Weights of a small transformer language model.
Size: 2 heads of 64 (1 for keys and values), MLP 576 GELU, vocabulary 935, 2.17M parameters.
Each number is 128 + 24 x the weight over its row's rms, rounded and kept within 0 to 255. Layers, rows and columns count from 0. Numbers have three digits each. The size before them is the row's rms in percent of the matrix's.

# down: layer 4 MLP down (transposed), 576x96, rms 0.18, rows 498-566, columns 0-95
# up: layer 4 MLP up, 576x96, rms 0.205, rows 499-567, columns 0-95
down498 108:160085131155123096124095160076071122131122151138135149147115134132126128141132120133141131178094134096119122116094108195132139101157158192124138147162091151137143162140118124156115120123138117134135096185133120129142131138122135120131129136109136119130102110078074120140121163157098125158
up499 111:151098140180161121119147158157121109129150133134135118156141126115116167145154108120129136157107095098113165112113110116129168170120121166100148083106064130123132135120099118176100129152131138140165142146158076144113118112123114129152073143130098088117149134118109137096115079147116146144
down499 111:138144099133143146128138159124131145113121101114104132116100168154111141143028124131165164098143104139094108128095099084119115124095156129085121150115109136125144132117074119143092128168110131118125119097114125107138109140127118118092115108136124129093129111148156091129166148101170143092
up500 096:111156114112152101110134149130154166126164145098174127166094120130123131107159144146122117112100132161124115098146146080120102105118149068108109138103159116096150147129120080140106129161142137130120146113139121131155095133106124077062129116135150159106180120095171150148141138119122111148
down500 100:149178123150136100125113149150108132122111110128142187088181149137173146148107149110111128137120133110091144154081101140133152166211120092106144148156118148112082124100142127095117117125104107127100116150131098136133103145155105111137168133116131134124137115118098119139142117182131135135
up501 113:147080136133150143106145125125120159115149161120122080106137115130081139169139175121130128153126090208086115101095165143119089097088131159120143147122127146126174108126128120097118147149159155141150129116139142128121148172108115115142141118138160121107108144126148186144098128135141134109
down501 104:125119139128133134154103135097145065127163141121109131123121131096162106123101104112098125148135148127116175125149166125114147141147068160192100137123126125069121149169135141133139138128148125186119135100122106115149142158103158126147103103146129149118104126152130108113146124060151109101
up502 103:175139104111149101105143118131084138101153101102109151121151062136145139123100134131088137147157124161131164104139103055109134136126123099132097134142090149137114115129102094121114147104088129142177128141148132139114131121178165171130125106156136122140158141116104114141149141083157138144
down502 111:114142121111132129186127106123154151146116124076124104197124171150162139118116171102136113059136132102118134147124129135109105135090099139111119147133110135123156088137138124091122140161146143134127082094137151104151140142091148095093144124109119136117093138128095155084112127172134134132
up503 103:136088097074129111156157116169089142139136149099115114142191096117136130135156154137125125156137104112160135119157143084149110118151179148133122101149105153166131128132156115157123131116068148135141166138099129141152126115138149148120131162129091131157149115140132116137119143097165188110
down503 095:104152126124145109128127115120096158126129152160121121105119151101129115095090133144091152144138130157088132139112098126143121152092161126184129118128153120132148159091151119061142113108163117110126112109157099126152118108179101132131098187106134102084119174105104119137157138159134122088
up504 096:117183081129073139129085155122149086140107100098124121118127135134154171151102155127167074113122074166121137133136102116153110119144106149131097108141143159161120137156074141132109123111154113126119138110148170123135112125119136169124101114105102128138127109118113144160140084168147115139
down504 105:135088114144140121118100092174146125130113128132125163106117120116126124116085114111126179141180128145073178138120108113143144117098114137105169126095122116115142174096122168105126085177157114117116122170108149104105135106163109127085130136130158191123129133168137134127141124116135125140
up505 091:133165106127088106131144137139164151129175098152070175121137116092107115133117139113133105140154129130072139164197129109157140119121099128140087093144152161124142134144142089129132123111155116073090121114152128128124133153142130121126150125164103165122120132138149128146162143097089132156
down505 094:143132133168127171110134123142185133131098157126149093097155143161148149129125099087155169157126119131143114114156115085080174079128130086126110131140131138150101152067107178098124178144118151142131146136122144159130114100138125121130145116117104148156126141142093124126107096103123117114
up506 108:151096132152106134147107085127063135152149122127084150125136109152129139106141103112136118163160150127147140109134072167138120138172143109126107137118106057118084129121147105114114143121128148083131111119141147139142124179144130125168123115138144165110102109128111110133120107136168069158
down506 086:118115063120115128100159134128128132117113129115105139150147161158139096115112090108092137112092123148136087104121094159118123161127146107138154132134120146169126192158104117171156129120109095119220122111149126174149163125143150134170136119147105146123128126155143127140141115112119116129
up507 085:123087103109172158141132118087104156159138120100139110120110125135157113136098137134132110140149125101086078157104118131166142142087121116151114104098136145168106175123138162125102135125122147134173101142117124111078124065146148107121118138131109106144112092125126118148157098072132085130
down507 090:136126136124119125094154138083137120125108120103152140131129112165132135164161105142127134129126139178085161098112101156135123124107179116127146099137134147082096143114140148135164108120169097170083171126085164105179103107120150132100148125114137159144135166139105083111119130097127141103
up508 090:133120144106121127145125122135140104118141139128147177146100111159107137131125116145135147158116099101131185136108120134161159101117115155103095107155083211114111116143133134154108111125156152168124103144152167142112116150103110181099173131135145135141147140096131133191126102123097123100
down508 094:132156091143130141133137145137142108126149171161077166098155168162100152076109143114096131124115106171102121117134162121102123157099176138134183092137175150135162170132100132130131136111157107115103124136132169136144124174153114148140092133110116107137117108145143115098141108121126149142
up509 100:079122147116107151122116121126141131155203125134160101116152112141169129110127136158149104103087105124125156110138104090166135130161101103159106112092124148114103093138106096151152160122158136134088157131119069100135116142139136127131124118131158131127093122112118140116153117183107134075
down509 100:130124183146079110154145130130130110141124109063138142123158168146089155152155128093098146140129165166118128123105088117159174087131143149116150121129068123126146169123118109112137101126131123144112110102108127115136124122145100138152081153121129119114153150153145085123082109169131133128
up510 097:137126175110167118109131118093157125179152156127102148145125116136100118083116077114171145152121146114125117159104111138152156112135080162140132070148074115141143130131121122133075120160142118137134175129093109117098103099149139124150145099088133149137133154152115126129169118134133153145
down510 095:100167079108118139152116133123105156144150094119106125143141117120123113126114187118159128080183118135151136122131171131110092135178132119151110149133101138140067143133138178117169125152117127124102127150160128132103187130125106121078143146138136098130154107124154112131152101127159107114
up511 104:145183155149157140113127092120136101101115140119117094120066144105140121158159143164095126094132118141117128116109124137150164090120128125132114170085157171146112101129134109141147148146102136144137155074145156123124150071148109145131098128105126133134135149154178142120108087123085103143
down511 087:108196139125159135165125096160104128140096100096098119126112139138156057136095092116146110121147139154086168101110102113115116123121161134143098135100144141146158142134130123154172090109093152127135150139139158171117146137111137063153123122144133143157132118137126143146133111131123168128
up512 102:121132133110113149150117122122081138079115103148123132128115099141147144151111117062136140130126179144086126112131112129170098162153158119138092102134151089113143107123140120125072137125144185114105118141154121148127124151148104155090140182155182135089145145128125130095106125115110123156
down512 096:115138067131170151116148088149089118135129116152128122125090112133119138120172118158140150125117128141162149126108102140111124106112083153137116123142125166147115125089153145170113085168096107124131172132173139145132173120140107119141139136115126148157094184096128094141102120127133091085
up513 106:115078139112163130103053145163162096158133163118128116167124101125128125130089092116090143140124116151097094148151124165140163082160128124144127094162104103121161135081088104101133092110120151127114119163134125112119152133132129167110129147108145114138118098124151150122135121146100146106
down513 111:140116137094102153074172120143165103110151107137095117118191161142120126092128136160085137080109133133139137158097152135116138104112178190130122102140144115140126089123115131100145138139131116134139165101105130095141151111161109138163081153103143146104142103131145106124100138153121124131
up514 088:139089133113130145088109174137077163130114129098179144102104075091162140114134090094191126138158138156113116131126139123180136140105108159137093125105121129166145141132142143150114123110093169117137109117129120113114154164139140110108157139126125103107123095121142141168104104108139094121
down514 089:139156147098164120118145100118137138129142131135118180099122137106116091126123104134132146101128105098124101093112091138117123095106109087142146114113120154090132117177150133159152118136115147138204096135121100126142135154121121138187114147134122205145144135127123126096168144140179118130
up515 100:154118100152137132094106119110120110147177152079109107159072120137070146136087163082163123157183156115134107121136111142121124112124118093101161144151099101196128152094137114148145132115128144158138128115122148123100149141112140141113120123115121139112102164116103132135098124109137112166
down515 094:115114137128136124131124073146158147154064113124136110122156137125154142113122079173125133118077128126140114130093125142098121136137121112146127100142141069104117111153122134122133137140124134095141079138111084121144134095115139084165119097117064118167136082098141078106115109133111126153
up516 093:099125122135134104121146158122128141157112127080143137127158085128118129120118136132119141124129130172154116120167118152138127104127122129152159119126096118125116107092070125151063118093135103095094139117075127114168168116138158093098103114150109092164165143152105092139131073134130096136
down516 098:126145100124112127147137129167117122148145102109095170113132111132140119098045067120169119134132135079090125129133101160090120101138111141118093091100180115122149150152136147119143149116108106114165123152062159150123129104149106146134137159140129090144111132140144119111130129133124126102
up517 104:131103138113061209151133116131160125177100141089124141171140127146117091119132182116159127130118160107110127137137133149138101151157102139149154110108163123115138145116133118081131090127150114110121160137146161113097101111139131137144101125118142154108074128149141110123114145087096134133
down517 096:126149139144158104111130153076132116115153161114123158112134116106162148184135180125134136165144167131156089149076099129131105133143130125142157128149103131093135119084155132127094145144156146143112142122120048090128143141142124123105143102129128143130127114137078137136148179101104121119
up518 110:115165114098092111120092074136125184126128097091110130106121096160140141108146111180163135145134101107110139161114104139095104151104158139130115132103165125128131109129179130081154139133159164114137136108129142089141123148138144172132155102142164137135099146122155175152128140119119107160
down518 116:132111089114121126132151112122116134150117114097117168160147128110120103143175149173084079168121103115147143083153100124090092135119096069123139115122134123123133123141124099139115149150169140109103121150185143115131171114108123075131079139135140129118127156156163139149137115156109105118
up519 126:166100137097106115077160085135126120157110133176094123110147112119129059156169094135181115121150115140068109141133135142121163089136155124138131153135150084113150129144103103143149110117173143129180134114128109078127128116134124175132116118128115102148117129134128129129140121134122151109
down519 113:132103137104118153128137099155106122128066132133173172162154108067097138120152135151080101114122128145139105124142140157096150142138098140161119138137146107156167100112108111135133161143147112118164149083110123121091144092152122120138120183153106117122112140125194130105116143110140122142
up520 105:104128127109154115107140120145140115124136096129137105131144167142167139062156129183128102153144130112180103101171138134161083108113120144141134091108139125122149137143193125100123182118120111127122118094163140105157086161164152108116147088135150129130153124119130127104134133145086112120
down520 111:109146164123136081128074121120139122128167134097090125116113093122124122148166153110140097165124144109113170130125170124133090111136163116145105102117136133148122147122149060101138142194158148100108085129126139119110170128136151086082102109133111114152098131150116126126135125133132146161
up521 101:130114110153141142108104125120152138097168126103176162113162129126164133113109119135134135095101117133121120128145122178160149141152106137120137122127087166134109135114150122096096122117109182104119151075126139121128106135122144100114135089155090128142189101164147150140082124072138083140
down521 100:164089156147149127129114077107110154160139089158163095119155089145127179148103135109147149164122133122188120124115157129145138120105073140126147125120104104130117070115132149132087091098106146123161170099152140130133101139123089162111141127115119132157150130119117142131109112148109103136
up522 098:108100131148159155134094151133165112128145128172138120103153102111152141163118119101158115141176122142136140140115076167134171175146109164096101133118060123100115092098134106111142158108132122104137158120137103120141143102165166154170144134138153154133134094130098117144098117124125108141
down522 092:124136133100135129127141084147099127131100108133130127135133133143130109136098134142085121134119132125124109162137185100173118178118117126158127166135084153147097175139119150129078135084162161162129070122097129160144138140124142124112131116131157139201133098112176119128089143137135118120
up523 100:198080134120150130121082073100201147139132115133160111156109134174101091079127144099126137193137104128168154141118155106126122092128130123101140119143132113161134110135115126139119109128102131111143114108142131106118116135104104143107147136128133120158127091127145141169158107133113149126
down523 105:151159174138131160129117134156116141095150165183139108129118125134132133134127153108098166139160135145142123104114119105136098173147120153139107130119142128139122115149106132160190151091132133170172132187165114166162175124096104112114085112155146131105113134145148151104141136141146143099
up524 112:089176124159118100154051114149141125108122109155141121165117155108129126146110120111111124137107157134097132109102120101173173149111113126088118137106119157090124135118104117172120181078147118157131126119148140102130132121112153125158118120157126120134139189115121168140126144103124079132
down524 111:115097112128135174100157131127129107108099124117114157119153152139117094141129093147051157082162117126115112131131140089117097159156123140131096177143094130125119116098137118107171122111145130119090110114104117144156125127100187141123082117137118135125115098163112104151159120160137134081
up525 099:106131130111143087094149114115152142142117114138151147153131103066143104118104149093128099141165101120158098121119176153123126152128161095080124109126138075121113087127128148152116134115112130128076130120075085158123069115135114148133110140160130150149152138120132133142182110103120116132
down525 092:125083113104110133153122131120063131134083168139104122104101129129105184100101118115139146146100126130142148159120105112092151157104124108146135099144116145133100105102118161135135123142080084125121143133131130109114165150124125121174194143116117077130127082107137118128086158147145119144
up526 105:099119130145148154130125097139106144165135082088120121109152179120139072121135114129142140131098132113127167178121116102118140135096162139140129127130101112134133158105129103120124116141114096103167117143147094138104107148139122071106094114130117145180089157156142199145115158116104107127
down526 108:123131094195115117110151127089140126162112118114150101148115089119095127138119124082179104120109136119137104133142136111127112096084084149147150145105122115117126116146142095138078125161146120121162122133122148109146102116147139168142130121171120069169142132128170139114109098118138181158
up527 090:114128153126118178154124101105094109147118115146150144133123158153118143181116096161095072099135160092100100165107098160128132115126156122140119141108119133118130138132106131139135173187089141134115148143130180126152144138115185143101111110149130145137150129182110125135108155120090110126
down527 094:099119100109146120146115103125138129187153143102102143094127114107116127119101078153105131123115156114131115129108128129145146142124140116116099126122137140152157165123182152164139176068101145119119133106117087115141072113138143139157112135119159155136139154133178111131155056125106103113
up528 111:179128105082154101128151183161156124113086133147093117154088140162145100120105182139114100134147144107142124123150149114133157138093153125088133103120113123165130138148132097162132117131109118112109115099121090097131119114106127114107129133102083108121173149201132140139116112114121124140
down528 107:106128148118172136155151116117097173139089123153126154144120102081116136169096114180126145112125113114133145118140115123116141126113129099099130126164154106144120137114131092190137134145094128147162145146136116116117165094104139101159128130102141116062124107095159159112157156141182102117
up529 099:161145111134128122116121158107130109109158107125133168133131123127158116125113143077104113145209123128095112161135097112109134121124169112126122180123166101119105134134139098141135145129104091114113168119107125107103147140114107174146132108148151147114105156149194114168128107125134067144
down529 099:151102127134115138142113206130136095101159130138134115122105101148094119095133119107129133110142126109189143132094141143115190167165135132154111120113132129111113131121108124134128097099114087127101144154136137095127160152113147133114096082189124123144169161173102126133148121159125139106
up530 085:060135118135131160141111116101163105108143136160147119155121133108116112108125116132160148134100102124124135167097166146148133081112143109132124093120108161132130145107110116135120081114117107187178117119137123151117121140106160112089135151120109159100145124152097132124165126124070120062
down530 095:144130138111105128110175165130099124135053155094102107100148128151152142158112137117104131124117083142141149114129105142110118154137084142120112135163140157160085127114091162118116169101120114102096138126073132120156148114131144132091113134175109135163090155149092116141109142130134097141
up531 098:114152094109148100058149122131126122112104129110142131060080130141096090117090157165125146109127125108133112120142180128118131099135113122083095142106153165139113131105116110108103115122184150157135122149122123114085178134135152143161102128108148171155124112148104144137129135110133120132
down531 103:124137103104119180139128125103137138156134033124110124188150129139131155116130150103138113131101103172118136126148119199145102107144140093110142098131111158128151155101153147123107126126126100133117115125131139161119156121133101138102142126151145146132099129149150122122154075096164111089
up532 101:098109133147088174132039124127135164127140136133127117147133145114112151174164129115099144161120142134074148141103141099106171082102094142142100126151147096131103134143184117128117130164117095137135152120151138108163179139148138113115106130137161117136131150148115130142129127099111109116
down532 105:150106113133131163131136138093145108126124099116132160158155147092114125101127173118167151180140126095095116110132146102126089142145119119117142100113121151144121128164128133148153131123093134133178100192168096144141106145117133105108166131153094116150124131108047114146107138140142154152
up533 085:170110079081139166087136131139144137151118149108123127111135137106135103087124144106171153173094071129123141121131105140176126108106117152132127174088103141128138134128150083108099109118097112103164137124086107105107139099106141110105121091112144135138116123139109160132116081144102133156
down533 085:124138104101124148126101147108118141111130130149141124131104146120093143132118120086145136099102148109182103111087101126090125105112149097138134132171155126156129132118122156091155115120094117090072135125175110164101119123092125090164137085103158112159130069085124131134151120117099121154
up534 107:085119127156127106106141134147128142203086084109088134179134100118119144130174103142166142161102119105165114161140145146134127129118109130107120106142100127110132135090132111131125134138121125105144129110087104164082169095113132113144164107139104134146102142123103126121141109170081091120
down534 114:132184108136121141131144146140081126141112093125093125118105154106132142137124109139122127117133180145124101146171135122188157133199107134144122146154159075097144113137101123095075142128132147107115120126091131148154150090105156114130130146145102117125113081129127119083122112148115165111
up535 090:156123207136128144063134134113083134161149131129107111126121136131142093120099107090156128114129123151128127112129155129174133117108138103131113076160121112120135100118111144158125114107169155142115112132100111122174190142112152110128095123094109099161130143147096137130150107100131120084
down535 084:113150112125134145151110153092142150160126154168158138143158148101108141134115116141126130095111114107124165139105056123092180134118127114133166144136166147118053151136125112129152166103104112125158167113128143134130135107149126136160131107130128207108112098162142134135130148143120115131
up536 093:118129164161097172121082105117161121091103141128144123163137114137150146119171163113125133145143163153139143136122117097105128145165118151173103162096123127122097080136115122143130176129132141097158153152104130126117077084132115140113125111125174127110097117092146093085146119122151095154
down536 101:137138110142146133140182119106131102168127149115097164093124114143130138121097138151175176119146098167086089141102156105143132141105119126142100116123113161133129088104132147124144132140128121101124106060177089115102131104088160122110145120133116105104154157137121109138101158168093118108
up537 084:101129145153101091118152098169158063132126130097100138121135143105133104104142151130172119130156117125111103117125098116133113152130156119154133180108164130134146127111116133116102161129134135138139138145116209121133126145160158156172115133076114159158154130153104122117111082083126116120
down537 082:151118108164128118142199092138159110088167096128151149126082123113187099128133095067166132125146118117117118118140134137149094149090120096188149150098110130138120085123104147125146111117117127135134142111129158145144115132144143120150141085140118136144112130101135104096126122094103130095
up538 098:105142154177104148117134146117144150118129100104142132136115146092138138116153162072090084163139135142158128131117142150111112129101174101118157116142141157081116152126125087135120105107110139156144156159152133124106077095125132099085134127095127091112150122149148175119124166128154105170
down538 101:151111120136116141144125152130162162164122098106127106112156100159108161117109145072143162150143101149164150139099093131125137114161120156137175122144084161111100135186144150106144117211123112128154137119125111119107133112130145138113132118150144109139156116124130131122117170077155160113
up539 093:136137139099154146122091097093146115136159158136096169140137081096095142132100149113139122124135111154088114096162148109091123104088168129130141153126154093112137112128107135124133143112070095137118147128171163138134166094167155150139100118156169119094135142121150130132141183117141129115
down539 095:169122150101140086143135155154157167122111122133105153156074125165106095116146172122119172118129088145093150127112114158116133123097120108131156108121155163103071128169157092156116136154148099122137105136130138141120127138123133125105139089125131097125076148117113132130145162134148071121
up540 089:169158157110117127187168123156110178126098164089102098144164119129158130127150136148116089120156131109105135138105128117094149080124135155160100102157090120133107157131116100138139144130115131102151101132116120134143125092124161124158125132111088106076130129109150106099137128088135146081
down540 093:109152112100170105127118119143125131143126100124109149081093167107114119112114085097150123090094180108104127119158142162116108143142111094146131124143158166099138141134138117140193130141128157133109125130191170146099147104173113162131108128145102119144111139123177103104153128138111124113
up541 094:133156135134104094164147119108091148123143089093096093092148104139133119094108134192145129151150140149165144147135119137141111146120139122086121083090108048144106092125140110145133140136091115148101112141135102138110139101114136061115155125112103144138149146136101113139105140126125109115
down541 094:143107172142147136132092146088102133141073112141127131118148133157112134148149122120131097158101112137101080136132107093117109088138115113122138146117124140133157089113132075157124156194139122130171145113120136154140074131113135174114086111076135132135102128145109123123085147123090107141
up542 087:112122104149135141120059103114119123141140178147098114115102099102137132162159154131121149113080183131118110135105141136112089134112152135130107133089130165125143130093095164132112140140091123122122142115145160118149120133164158160082119121113143134159158133140159186145075117122099151123
down542 097:110104108083110130149149154120161172132125152130135100140184148120110112157121091099122150162122125103132079186143126124103147160137138120129133090133126087158096125141103108106117134138104096126100126117129112134085144081165098131141131147111121143128136133130085126169150089144185119153
up543 098:108122107095147119150099155126132134135119125156093183191102124146120118131163149084137139129126115107080161128160117145180142157173116117119143104161135161144149123079074160127094122107121135119154119100121165102101140138149117163090132126113158131143152148118125132112114124163094127136
down543 094:121095145132119137182186145094094134116096112152150147089150145157152130140137126133082122090132149140132144122127116135104088130121115136141115108111146145103105118107115112088124100164127130105112096125083189141113089105088140134139109128122160157098181123158161105130090150131144157117
up544 108:147141111115121087152085092183149157118147144139112114109174110114144148138142125086123146139146128175096132116123138122124144109135164151109098138126119129115137127112102142154095127134203117128124103147160100142092126150147142112122134137171160118140102114173151120077159158182106126139
down544 103:161149097103121072141091099096130101109165160146163146133097124134131140135112085093094128125171132109167124130161145065093130149154131143172122123123091168116109157112155130128120119105160116094135139116149105154145095132091131128098117113158142098114170128113162141139143104126117134121
up545 107:137136130143112110121138095147110132161157109108125144088095152152140116137135126170176123101154085164165071086124123114130155106109102098157120132116058091124139119146119106126082119144146128100110137113145094126166087163120150121142128098140123112084156139153164120137124137136121141099
down545 123:100124108148114091099160127141135153128122156129147120130090098126132110142129103118156107101150127112133106117164151121109175152095151085140116137123103054106154117104139150169124128183138130135106122130083101131115092128125193138180120115082143137127138153133131142151099092105142134116
up546 106:116129137175125109073110111096107162115161125155124150132112071121135113148126095114126100156130130133132095142171127120156120090128083124154144160144129152106119087155133120133101128140154142094149144092128129133141126137159140175145059139119135147131121174139149138095131133118150180086
down546 105:127122102135117122096111112145109085177152113123150137119150138113092115108139106175151105187077133127115126122140106156115125150114100059115131109151103136104138139144149123178116091153150158152143133120139142113153148090112126075157114115098151133126108142175135104164105119126157123106
up547 105:086154130102146094117064134113128107140107125148103108106080103132145128127164158096167107149143089133124154094151121096168134143128134170133149110124107114133172115130129111166123116097116158136159173082139127138165144152157124129121080102114088142111143116141138159105138098104133152116
down547 104:104085173144116143156149147123087156128150156160130160150108097100148150144108125127134132103098129141154137128126155147117100134147120093142181140151113162150112120148133061150156122117095173129151155161109119099149089112182117121136159154103104129158110128142137111104162112108100112119
up548 099:097118167182131121096098150161136121108108160128110153138102095139102154160118135094121096150097124157157079157141128093147142108131118151156096102134126144130148129100140122116113186169146121147154123185111129190144137108149110116162153145167122143136133097130095137149129108126132141133
down548 095:137128163164128124133158104133131103132071158130158168162114123109121144118130086129143130167144092129137115125101140127099137129120092085142130129108134123137124148123108136125098191072128141133136142080146082104095098111159113101145119167124114094184126172128127155138145133090119155135
up549 080:112130114116121129105106154068102071146135164153129104124063133143150128122100129127100114097117117143172156150110099142102156075163125146124106074111100098130161106094156141080160121097131133126101158118131130118118122115134129138103128129163134121105158131127114119121127116108069146116
down549 083:174152108065114121156130160122090123151117108148131077103171143134119097122145146126125163143140112132137115113129108124112151130122127121164184108155165133104131141156115151116178116108129118102131099111136131094090132101144110136124094130045126151123133155150150103104102154131104111111
up550 091:103121156127134159106134120151129148135144119125110116117130089121206112159154131135178135163115136145124143110150113107137148120146105153160139105142131094156132155127134145144118144147205136129114094135123131108134151115105133117095099120135156126106082108102064179122092146167112129159
down550 084:140143097105104149085133130135107132131081151157155137129126129125101109105101127130136121138148116118099132103082139121105141157131146136065137095087148145143120123169139157146154094158143111134163153110114117126107151124137141151110172149142084135167202121113100115137105152161139083156
up551 100:118079133158160136139108159153107136168136120147121103129151141112118152155127162155088104152093114135083089148151122141137115105122129126145108121138124158133129135079137129107146106113137179154129101140123142089082121085160123115140119143134132098157158051096152116126098109117163145097
down551 098:131155140121111138088134075122140153061141103129113152116072151140109161121136118161129110115166157169138138110133163136125128135135075154121101130136101100146093156145129144151102121120094073096156132145134129120147129107117115093082094129121155131175146108115087148152137146114134111118
up552 076:144132098183132129126137147132114109093130135109126154108105106128149138106135150142106123109150154066114105068134140131134121152153143118074083094127112127157127084173120123195122139101144143132110079139096129123147110117155112161123128136113144154136143112134152134083142106128165153087
down552 081:076150143097095134140126120095105109133108132138120125157166166112096122137118122069163153096091091167134143153121142152088131139118100147146182158132153101128092157113157103081121123107107131148120138117137162108135106114114116114122118126099113126115119134105092097130078129129069115114
up553 103:145130094121121128106161109163131140104126131110076104143137136170115106109137161178151137105115067187110173127134163163108140160120144095127127070139130138123198131147115129111119103127113125131156095123143149099161124119153166132105124098109127119117131123126108144133134137138088128086
down553 106:132117092115113195083142103083118121100123133103144113129133131157111110131150160127148142139123111093090184113111182150108129112102132094115137098127133090101085140160103151136155127129130152170176126113139170081182118128145112136164122142094126125124117095117112134124134124133137114133
up554 104:112117158112108119134137116119150120153129096105179153129117086124185178131158096144141166165159112118170117112145171135090108100086120136130105152123142087125093131104141104137094155110113120127118127130096146122093174149153149157112087089150121133163108137158098127153134109133139134125
down554 112:116137134109143106146129123137099145132147115108076104154168150169116136121150121139140128073126110148127144157130074128153184145107135128142159129127139128173115136112092121111076115123134100135110156149134129100162113111086149104099114130097120101116113100110134143132081104135171199133
up555 109:127128152125112187170082120135145118163177111109117129136145123115077084113143141151150106096178109129172118156150086096164100150176140109107167141145116088113143100119108163133139120128123147122105128103143160130148134101110137163116117120119143145133109161138129122100140127108080108133
down555 099:124147118143128133090193142134143097132151085139114104110121103161119132090107100109122096100096083158132110161087104084162140153170131127115142100160161135116065106106153131117118134080167149121150136160135100130152132140133132086107116131115110150164166126104130136120137129134121142126
up556 091:136098096129119134109143121141099113107101093168129099070118121095132099188115112134122079129141069095132131176125150133160121148168153129155122142109128122121129173124147127100126163152156104141118117123131167088138147121122161127153140104168129091125117123142126142135090140137076129098
down556 099:135154125167175141129084141133118129119138084103162148110080135082132117098143112141144131118131075121124110125102130123122138119156112171117116171139115140138130124115121151097126113161151129120150197134099120101151123123088132150142141113123099137147130120100173089081127140105116110060
up557 109:135151152130114099092128115130105129146116134153130129151141177129194164138117112113139120101130110120140176120145093105154119131113092142141097089146121106193104138134121099151112145150111162138111155162149112128079119109082134111104136172074122155109136092126130134155105121144164099126
down557 109:127109150136148090130151163137155161119156104134132123063139119086159122148147176128148140115127152130151137103088157077103123134087100155127106126127079123124149092124157110098147139116152146077119179130155127097159131149176122088148108130115130159130122137144113159132101132113105136134
up558 106:112105132058122128119091126137104164158118130093107076133167117152130115143135125130110151136142125112121126147131140152105079125118138065210122129100086161142111112122109143097120138179127122145131140128118132148090118125147169179142127124150142137144126127111164149118159125151096125133
down558 096:140133121105129132120126113124125095100185116110133096143114144091111152111160138195104130106119148056152130100156161159133128140159123141161132110127134109142140150114175136123132129112105088176074123121123103131150156164153132138115114083125133078109110144124092138157140120096122140124
up559 102:115116142113116127118080135146170078166116160103128087120124116132141122107130095115120118143126137121105166153132150097102123121129092132121106042142132123119150126129169120140094130125134170119123045128183089094153101149139129159114130150124135124137138123140149146107103118103131148109
down559 104:133117129135095122138090138147107139089112148098115128107124140150103150145122135127158128125127118160137131077152130147101152125155160130111116156116143136151074138137100148098181098129151151130125162081129156118170186094150152124147182141157116121137122157070167123115118128149124120174
up560 092:118116140122172100108121136134125167110094111130128121137104139165147131135124140117110203145105129124089098120145135146127114073119141142154081086130121141114113122134140158121104130048173112109136150134101087097114135077122152128096135152133146152098113165141141138124153096095132122115
down560 099:142150103117112088136160179134160106137145091159123140132131130127106134112127126109142160103119138120142111124130081128133128140169090156115169113111098164129112144119113140142149105169106078137139116163143169134119149113163119126108192133139114124118119098160147067087073111147130133103
up561 106:119110168104160142119139141136125133135112132118127128130075201193122102119093147150122132124118116147157160142134145157110129105128113144149106096142187063130127168161131121182122127143155095123108151107121112136131151156147138112095122158162132145093101123145123134176119119126129113108
down561 106:142170108154146103140124124116127100148121134095099132155070109117160096136043088131130132156180121139152107140116151060110105111099140126156139135097133110131144153140136133111129103128110149148114129173138122123115093138092096108141140121126105093140090152110108134136143120162153132099
up562 096:125121136140143109131127133105141135149170129102141102117118142141084219123117096141169120130125109170118144119151177127082132134114126137122153120088161112131184112109134157153106171102137145111160105106124166122141114143132174102123108124094175148120103149162126124144109113103142139145
down562 090:163086188155101121146092151142159111097144154147149122120099122093137100139107161108073131141073148129144128141172123142177129121141111139098146159143110122098142151117155091127117123099117132146112144165137133128084120149100106064133091119148115114126144122138118144132091140103140140111
up563 106:133112162098147193124119109093126176151148125129126109095120102149114160124104138102127078155141151147103135118096124093131131116114103132124085141120115144151173138090091148152128141135114135134132185167124102119083123067131104105128121107107129117146138125146114158098101134098155173125
down563 112:128184144161122109144167118087087136113121118142125138182117114146128114171157125120142068134150093120147146129111139098148116113121146153148115147139147123103134111111116159122143146101081082144168125123132118130129076139198104148106108131114087144121172121152124088145122125134147116118
up564 103:121163129082127122084144083113145130121143144132122176148102167155123158160095087142121137119127121131140125128149118155101085109094142102107124131125127137144112145063066101124145130163160102151107120107064147140136149117143156131095111131099136171108133146132118137137127128098137127172
down564 102:106155126108086081119149129138085152159130147124125107125131142147149155166150104083112149134087117139141120121104076105125088140135153123154124136118100183150125124157115116150146105108064126119159149121160104161100114134130120148117122179094092134103131136110115117121116180142168108132
up565 098:148102146137159111088122163173113156131117118094134111128110127130165107167077148116150110127105155117154104116086147054098150090182119132134096120154106126125123133124149097119132142080127101132101155151166108114112150144136163125146074110129125098108125121121119139148122137152159113115
down565 106:120125076121146146104129088097118111105144129133132114156115105141124149138163103083107098110128121117129152167123111135110142127186137185049184147098124136117119129140124123151100110137175110130133119123098116141099159123094146109136183136134110135143119087141150129152131124161147122098
up566 100:174081131153172133111114119129131145139154146145116150151111138171125134123096108102161129162111175105118164144184169124118137103092127145123115147155127151162139159168143134145133134167129072132152117160089118102094157104129139108131106108087151160120133096150118117140149150118106128103
down566 098:144130077181129142148111131101138124101141093163184118105135127099104096077159122104134162108123132127103106139158138120136118173133139161156114107119147114151128139114118127147124081105120123102105127109175090119150126165103109129100094150152124092142116115110137146160152097147188139119
up567 103:114119086137109135130116108102086185146124134138126116117109119092111111167146139134144108129120088137135131110154125142165137117140127095111136131097110172132156147157122113161120168075125099132111133118152141114056107131129132172120125145152137101089126144158089134151130156097108198133